config.toml
d_model = 576
n_kv_head = 9
vocab_size = 8192
norm_place = "pre"
attn_scale = 0.143
init_std_down = 0.0
beta2 = 0.99
warmup_steps = 543
final_lr_fraction = 0.0
batch_tokens = 262144
seq_len = 1024
steps = 5021
dataset = "wikipedia_en"
Each number is 500 + 40 x the weight over its row's rms, rounded and kept within 0 to 999. Layers, rows and columns count from 0. Numbers have three digits each. The size before them is the row's rms in percent of the matrix's.

# v: layer 3 attention value, 576x576, rms 0.0437, rows 331-362, columns 96-191
# o: layer 3 attention output (transposed), 576x576, rms 0.0433, rows 331-362, columns 96-191
v331 087:518542562557526554491471427466512478538563461458486451486511514528532528495470438546483542438552465507405471495471470493548528487518444532543574454465502465494406507464475460509417498452473436478462490465518503522485529435526531471523467471476503556546539446457487518496512487534469509555
o331 100:538485515540506463538497529446519559543502539520496555514556470412549418413558522520427545518570492510536562530503536532543540535511507449507464513544474484453545476565501518472484595502473540470527572486458505456498513515435535450496483521560453482501378517542567517434572504491480496477
v332 093:528487491551441518481542524506486422427527476408563470480548554523487484467462498482515398468439503476536436522518581518492516453447520516505518500525533500425559546506479574529487462484514499507511600520453466463506507408508553560526495528558527485407474503522492479481457505526542456503
o332 091:555483456518492541459528482414486455555448491562502470490529532448503469502547418539544520511508514453458506458497424521495476499529485510546480497501438534534464457539543403500476534575523511555471406527469614524508516458446544469516523513460517451460474483467538520504469501634456504454
v333 093:576517497574406508530465508515512546540437383528490546508510505473536468473513443473474500517558470493493490561480478533462490541530468481485499483473499491507456529489495428510511532527516545492473520531550554488523449471515514509458502516550510511507532497530429475426487491446472469472
o333 104:524561523508541440476443468523445541545483498500474477537584549490509533552515500454480484537523540476474489492464561410510489565424428495537460528509506465531453533530530528411580512556470456520433416529463518545583477504475573575526502513608514497537508538501525518467511467468501484505
v334 095:550466483449479447451525532529483477482496482439499459454545510481445557507538460489518509516495431502511585481499510504509458494468511469497436476413473412528463443481512523477477479548475448511525438492503514527512537485435471544548516475497507523454487466534534557496499518472540505543
o334 094:489521535534521568538433478496488535562495548568515541583462497570564521462426516534489490487535512541470414522507454532463556488467479531514445507522551516411476482429521516513457467506431554530413546510472551479501497492564484475497492555525479516424533500433462463485457504519510497457
v335 094:454493463515514513561405513479528419545491552520508418527470497475519540539480524468408492545486568508495478341465484521488489467511451503525477588518505511545535487490564528459479535500480491566479478580474481495449530481395455528539481521480478500522533539508531513536443452527496472488
o335 098:479592548443487538533588515531490477477526544447475534441552465466482470534509504491562544459557454517489508554530471465493544552532530479467489492488515492437511514488463454516554557491432548401467498481496444496532495499489529595581444504519597479577447462426443535451494547456497489450
v336 100:456491568440430501477459493502491464605469488508462455528446451473518438515547560516498566445471531548527560436520501531534478431552483485558475474496512586487500496455495533499495525490514565569467477520545456528499529419525485508518495518485511438491448577483535461447502486523483438487
o336 107:511508476569512485531529481533518509513494524511498505530497553516497515525466439465498411545495496514446503498532480450501477522484462518465540501493473529448571453502481477419526420464511509433508504574482470464465462553520518508529510466496488504460479369443480506472492570545458561479
v337 095:467532481513492474484480445490526481455492485597500541513494466511467495458427535525529534516557457547507482554519511515498534514473499504489510458475477478450442510499460482495473490468502481507460548490492472495491469507546519460496529475534492435513448548498492498519515522564537514431
o337 093:537468442528541529544557490491463526536487524468515463521534507438522473518564508461487530498481518515486553473512481507435491575509520541501488530512576483616503428544579504524474448506516476565619454472577484503523438567479535493458496479536417517579491550517520477565480519509539504455
v338 096:468507476453472452508561510552493457504392543430494514491501485475509537480562483502549402510442443420508562473527449485504465513490507437484489509517540466482481540560483491483502529496559467466569468491454516506482493467502492529439462506545480514539507481511516504657505515482474477439
o338 108:486481480552480533463569479554507471462533521525513479423526461581501527490439511514488554500488493550551484502530531566477502530438485518459507413514474550519465508488495526561486513567436537453496457460525531524483467553482479476437471458456491466454490454519494504523478470499554512451
v339 091:501487491574435533587477493497503536546532511470483537534507466535538565511438548354447480519494512507486462513486529477494585432491487514549410479595463518509520479459506564474526515474527444541533528520497519486508468514520539495534468493514538575527491500485503483497515464510484541516
o339 105:527517527525540423451554519548597403521472484426538499442552522474476525416470518474509483530553509512486467515470446471548498583453481517500522537494560572458507536466502497472490549503590508466541514543472433470512499517534458509461488541474576442511501531514448521465477530555491513506
v340 095:467513482489479507521455457517504505521460506537501519505434526507504453536544538453548530431498520480501455423499535470491470511503466469524535519541487499514519440463469518514458534410503490492356545500472469464562528438465529450446451451465542507510506549513516510508533481574493512539
o340 096:483551523523561467472507546431553458527548474484502487491571575462534524525459513508456398478521490464548543532500410453527529447498490475607529531476514528481516512538510497443469462490525491474524421571529514502492479476496481547506520503537508441462502504435568437526524541489517494503
v341 110:544551511547489519614462583453524438511537478450503485576446471544471424502511513509464572548439494456532482410509529493523501492395500460530503429463559467477509487490479513508497559498449427520528535496521521477498479479504488490495509465520522508550520445508535486442490516597496571471
o341 090:537518453476478479450499459529497556484507516509519579458554541546540465415477473463476479565555474469498509558555459544524462523547564515503477571558552489534483519458495513473552458464480522478420525553409521463505496502498468458488479525484471495541488512441461517456512499527480535475
v342 074:572492528530458478508485488521473534513414470468481489452507456497541535487463483454535504523580491412497471554533512521508508551525483504520403512464527499496430479457438569505551533513522441488470574485448480542514526419492553533462539466442489566450475556529507443433490456481540507497
o342 087:478488500535541525538481529467530476451489497474487498510518512518496513487413505443522528520501502511483506476503484463551442415463481540508574553545519450531475497507536496504422543598502505542519485541517573546567469565550576565587543510534541543480459505418499452578532544556483510544
v343 087:476525513538532544515506518414500489550572498584502511546458519535457576484466519586537555470484532486510496556511448477472495459538513485487541497541498529460515466502536624488451553502518499485472508487517552436494574484470462491522457378423501498476481459475555514470514456488470492525
o343 095:499503561521442451518489483517512525476519514476505527481464522438539480452523518517487490570501518525448509470532502481491540501525522475429522475561518547444462463504483429518458515482490486440444487516473418454474558523473446518471433557459501497514484447564485512499438504388513546537
v344 108:459475485501558491496560461531543417569496492475542486508566475480519532494460498476450484479471534571452463521517497506480429496458557510531492445498549535505486470494556415504437570497537509479496492492485449566474479506628527511535509548566508478621480674473547453524517494520538469512
o344 109:508503465484467490462480493473475560521502496499474496435465496481443470543528504493472440506540478479462538536469462452513554509477454573446491501503467565521483507558430529523476479451447528475607514504502525440470512499504468480492467511439458443466539406475427480456535539434488498558
v345 085:485526488500511513451453448486456495523537599503535510561466479474477474445477449506504497519458578449442523502520563501515469478521494510475558501546498488479508542539540513494500463448477495438497488536416499477521463546513513460530506418462465483454518546454508497495475551432492571540
o345 095:503493562503529488501584498548451473529456475536475510479455449469530456482514493564481522540503469499488514556411498557430562526487442436503548459507501483532507484467462491472471469501461504435537458472477503522384488547529478503500485553495480481471534566530433494570514513501468505503
v346 098:608504479455483481443531511561475598455490522537484457511514542477513421455485486492493499507511458484587536501514478552478515593510494588508565492472450453496544473495496502471519523396518492510458495515488535487461522486497529554478517564519493460511461571526468532463512480500469532478
o346 097:517487495521541517534505541454483481491477410471490523524484488496498523556489540499510433521373559475488490536495535419544483470545500489547510524495584448528451523492548502579553450517500499571498599461489590507462517509554458522453501500532503493512475457547512472552495534443506486547
v347 087:516482531506540520438529513549523513492545548556489521513505486489457549444464531557490468535541412486489482527490554563549501448491527442530499575526446521510550508456510400521481501484549504516461460549488545555468399495541503483645533548479535504519528570510505471572535511525564504546
o347 090:434509423529483499498469506476440449451449510504480521502439497429559492547546449486532499442501542511493519537496526552454501581541443537463488573516468433518440434522530529432541507478545450526527536495465497446524571516463417516446492492540540530461450427511446522529471532463494531504
v348 091:414497497485462457518532506493500515557513530494503479564447498534462507538561521543472435490475514513489513423533499457555557483426536531476529515499504501498465539559514536467510503462531462524583507464460489475493424516481529490566490455501471424453504496496461499540538532527522483394
o348 097:517506473493542504464569476498449504527538454565457506474448486521454496475437514563496573521514533537488476529508527526456548569486422471454467534490437569525535496463506561516541506451523499387574514500554468506435478474481530460487412453437505520575556517461491540454608532466452526514
v349 099:511507457548527487466469525490519530536509499531473535454563530559464532557471543534412415443473536575511459477508510496516395496472517470467428478480532555485525451490510495516528501544514463490590509565522532548456477462511464558530475535473507516498493526510482364508494501539529492492
o349 098:481453469540524534496525426480507496501478524483494503516491550465478543463532426463494486460490529537498534550467385475550503582527503528596461528515481472508515530479508528494490447484561472588527477563505519487543568540480463486505541520549514502502551538432492506465527577513437488504
v350 089:512542566502512514569501607477485550520570518527469470513365469544453460497517594483526524452556483402570601446501539519508488518492506490534432502541491524491582434503524531485588476552478566530496486524499403488443509500420454456559463515490484479502505543477483496494548478440489535500
o350 085:476489528454479534505490433596504486468475489509458510529466553470512495530504469523533446486459475563474447471486437470412536500482479502479532551508470423547515481489524540442517492458535479441542502537404486514521517476519505495479431517422520576446523506489504505538470535529422552491
v351 100:524478570438477484473507501525548419362429527514511517543543573485503511528521429544515524502457427518486521525503546491472549531558513483509498542470511541518529472555493497492553510486509485518568471476441433488495458556568565502516559491471510553475491496526503528460502546510538530545
o351 093:469509495450479497523500479499431496474471449497454384518439507475460433502513550575472464486507512473470495460534444592527517471514483524524455534501457487544461514492508552556479538482445455537542516493469602413480513461512537479495502471455488487512464436454492478488533475520543448520
v352 086:510485496492542520463475464496515521487567529555485487480533416526553579496544516442536444525398503524495555543526535558519569570567476566476497565481501498475591485500524409494480466539556571474436413469494481516414398521594507510521469556490464469493543523503433529464513474446485417501
o352 087:482456523497422454536530526484466464482451463538478517497400487506501483453491455573485561496523456515488570482488515443479504496441481505500503468507519493429517538560502569465526524585488387497575432481502476495518496503472550459489517453459499526461587495514485527538484530499515545518
v353 098:502514540384542556534466512531500502579505577397474501460504477459484562493557528454491495556561576535579533437509477457493517486462491457475497508515463593514523479484494533492564481502517522509394604484460500458493544579473531519524490595441533495480500472494500442538555510556540494522
o353 101:457499420530359479476480475455465513425534516552522528545490503524559490457457509479512510536503564498522465476480530525536525503487476516485537513525467481544490456499552575534472505509506492473487443519487531471465532515604498510473565496498533531461496497513474546486452536502468537467
v354 106:491502536484440466546540523460485469484502445525530454515406576485494481449443451495540513486503548447446524528484473482534592509526503487458517478483514488507471563501538542480468512595477466495438521515445459489485538517515518442537491533490511512456496511481497534525464485438470519502
o354 096:485576533489436458471493432537492493480485490455527507520529491463507543494483507508496489588532501460544511496512480541539486534482521455449528445458487552424530460467498415563570527467456527441447547487486466442505530451472595499433490477461525556574477448496537523490437474460476588525
v355 104:551512529523606519538413499484481439446517413461544409500496465503510498534510505480483507488508488468429476488524544504512494398452469509493480467484529474444528539541435533569482483457500462489596562552481413490474597491469497476526484491502497483487468466501533443491462513464494498516
o355 102:481516573482514489486540525562440495485496526534504510450494489471519508429464413431552450541497444498469485459540474515486486606452383534502535489550480532479481461459504528481498513485528510456497469564445509591479459535503516462501505494490494498450516531480481454532485487501460492525
v356 088:525495524541482558528509510519482490446528523411502538505463531473510472488559496466527647494428500488547494522502480507480505475518517443524512535539504524524464486546445583468472486459466494534512492464508533515495464524540510527458462499553539493512460519483495484503492508542517525547
o356 091:501571447570499508509486500499519526515485470516463495521496488511514500512554545526498406576493415495524507585489490533512478501467475528555482564519572529500432577524563423454503466482461522488470479539470488522497494553493495522500559437465512512425498437504526408540401487535460430548
v357 107:514464508581573477474467475456518477574559494533478592572507528484421497497545485535516495462584446518507539500481494489474476490496497553492492527568502468503555536490550520479523494573473601505519582556508516523489453600474486487474473470475496370460538543462425506464490523497454476493
o357 095:448482485436455503498457548507501504522422551506517553438468470472535552480466482514501468494501482499513530484511488446549568554447418459450527487497542511444469460489439514435493504520463468519449462552491418509423497391560487529499549513595610481504565605458581520488590442565489506508
v358 092:532505447479420474472507537519549459542445474553491513488480524515508602512425492410460471505471494492531522521499493552512445509519482534497410480467503444482448526538497546540553491478487457477491505572511511488440464530513471479559509425608483531521490486546461522530482526441542462534
o358 097:514474526527490449497448489461518559534515566423449501537515494479534436367568467463517522516543521539465396504430483516440429468493544516495567460634505567553448518434528578508557581513497481544507497451516576520464567517484573507548546529480513502526480482525463464467562489514390513405
v359 086:441497482595486501587481523456503525479524515544537528549482511449522426541528520472523526499424521471538508529484563525429479543561465502496509566581510555533539456490510427497446499512524542501540462534515458425479484424515412592369497555547537527496464537453564543521489481484522480467
o359 094:490541571420587504524519465540564513509445522494466440415531521494476537453477475550480480494438368524534511497520479455518523477427505535587514505517471546521486517474441506506559495545526489436467477538548472576549456543495532507480525461508537487474488492468429495519430561552475462529
v360 093:558483457583489516554449520467521564439453603484450519497438475500503518546505543487432463478573496491509518481529565518499567466528508481503549514529480514494455476468451542518490460472473564508481564465516519502491522504472498479487490485468472600545525488446555447527491437538515472470
o360 097:424549515480518503421540523545455390486468413530566556466587464511496600540486505494490515510469540528457477508539453445519437608490491486480515478522542432520501508542508529500508513459518445549523491545574457473472507512493538551484453530480495464537428422459527531496448504450475470455
v361 094:428526469570448495601469513475445492487568420532486490542448474467533502481501483532490573550509490476473561527508546455486520498557527490507466452487539487504448517532532536499523531488487436518513476542525519470493497561541538463487502540516421500491503508505456513541480490465501465461
o361 090:556499581491483535473528475552477484522464520505507536424507515480518474445508498474474519565462460456543503486434466495473523534503552442583474490534476602473453486533582412485444543524490568524458499563470443537443463487517521548412480472531456457564540525443510524508429519495497465511
v362 102:478476470431469466456501479558497514449360506463535535479535481480549439459519440502493415569394428487520452456497529525455566546548495553531506582506487476501464486500574490470483495384516492526538460515472529503526410452518462549418487492457518510468518468509491516537476495480475475386
o362 094:463589500550491492500543496445517556521562506479484479490505502535515474546503501471462590446509468544574487555438597508474495521497447537417512373461459549566530553525441514460478492571488523502462509462591465558503492523490500491478491463522625540509439526541530519447532505478525405484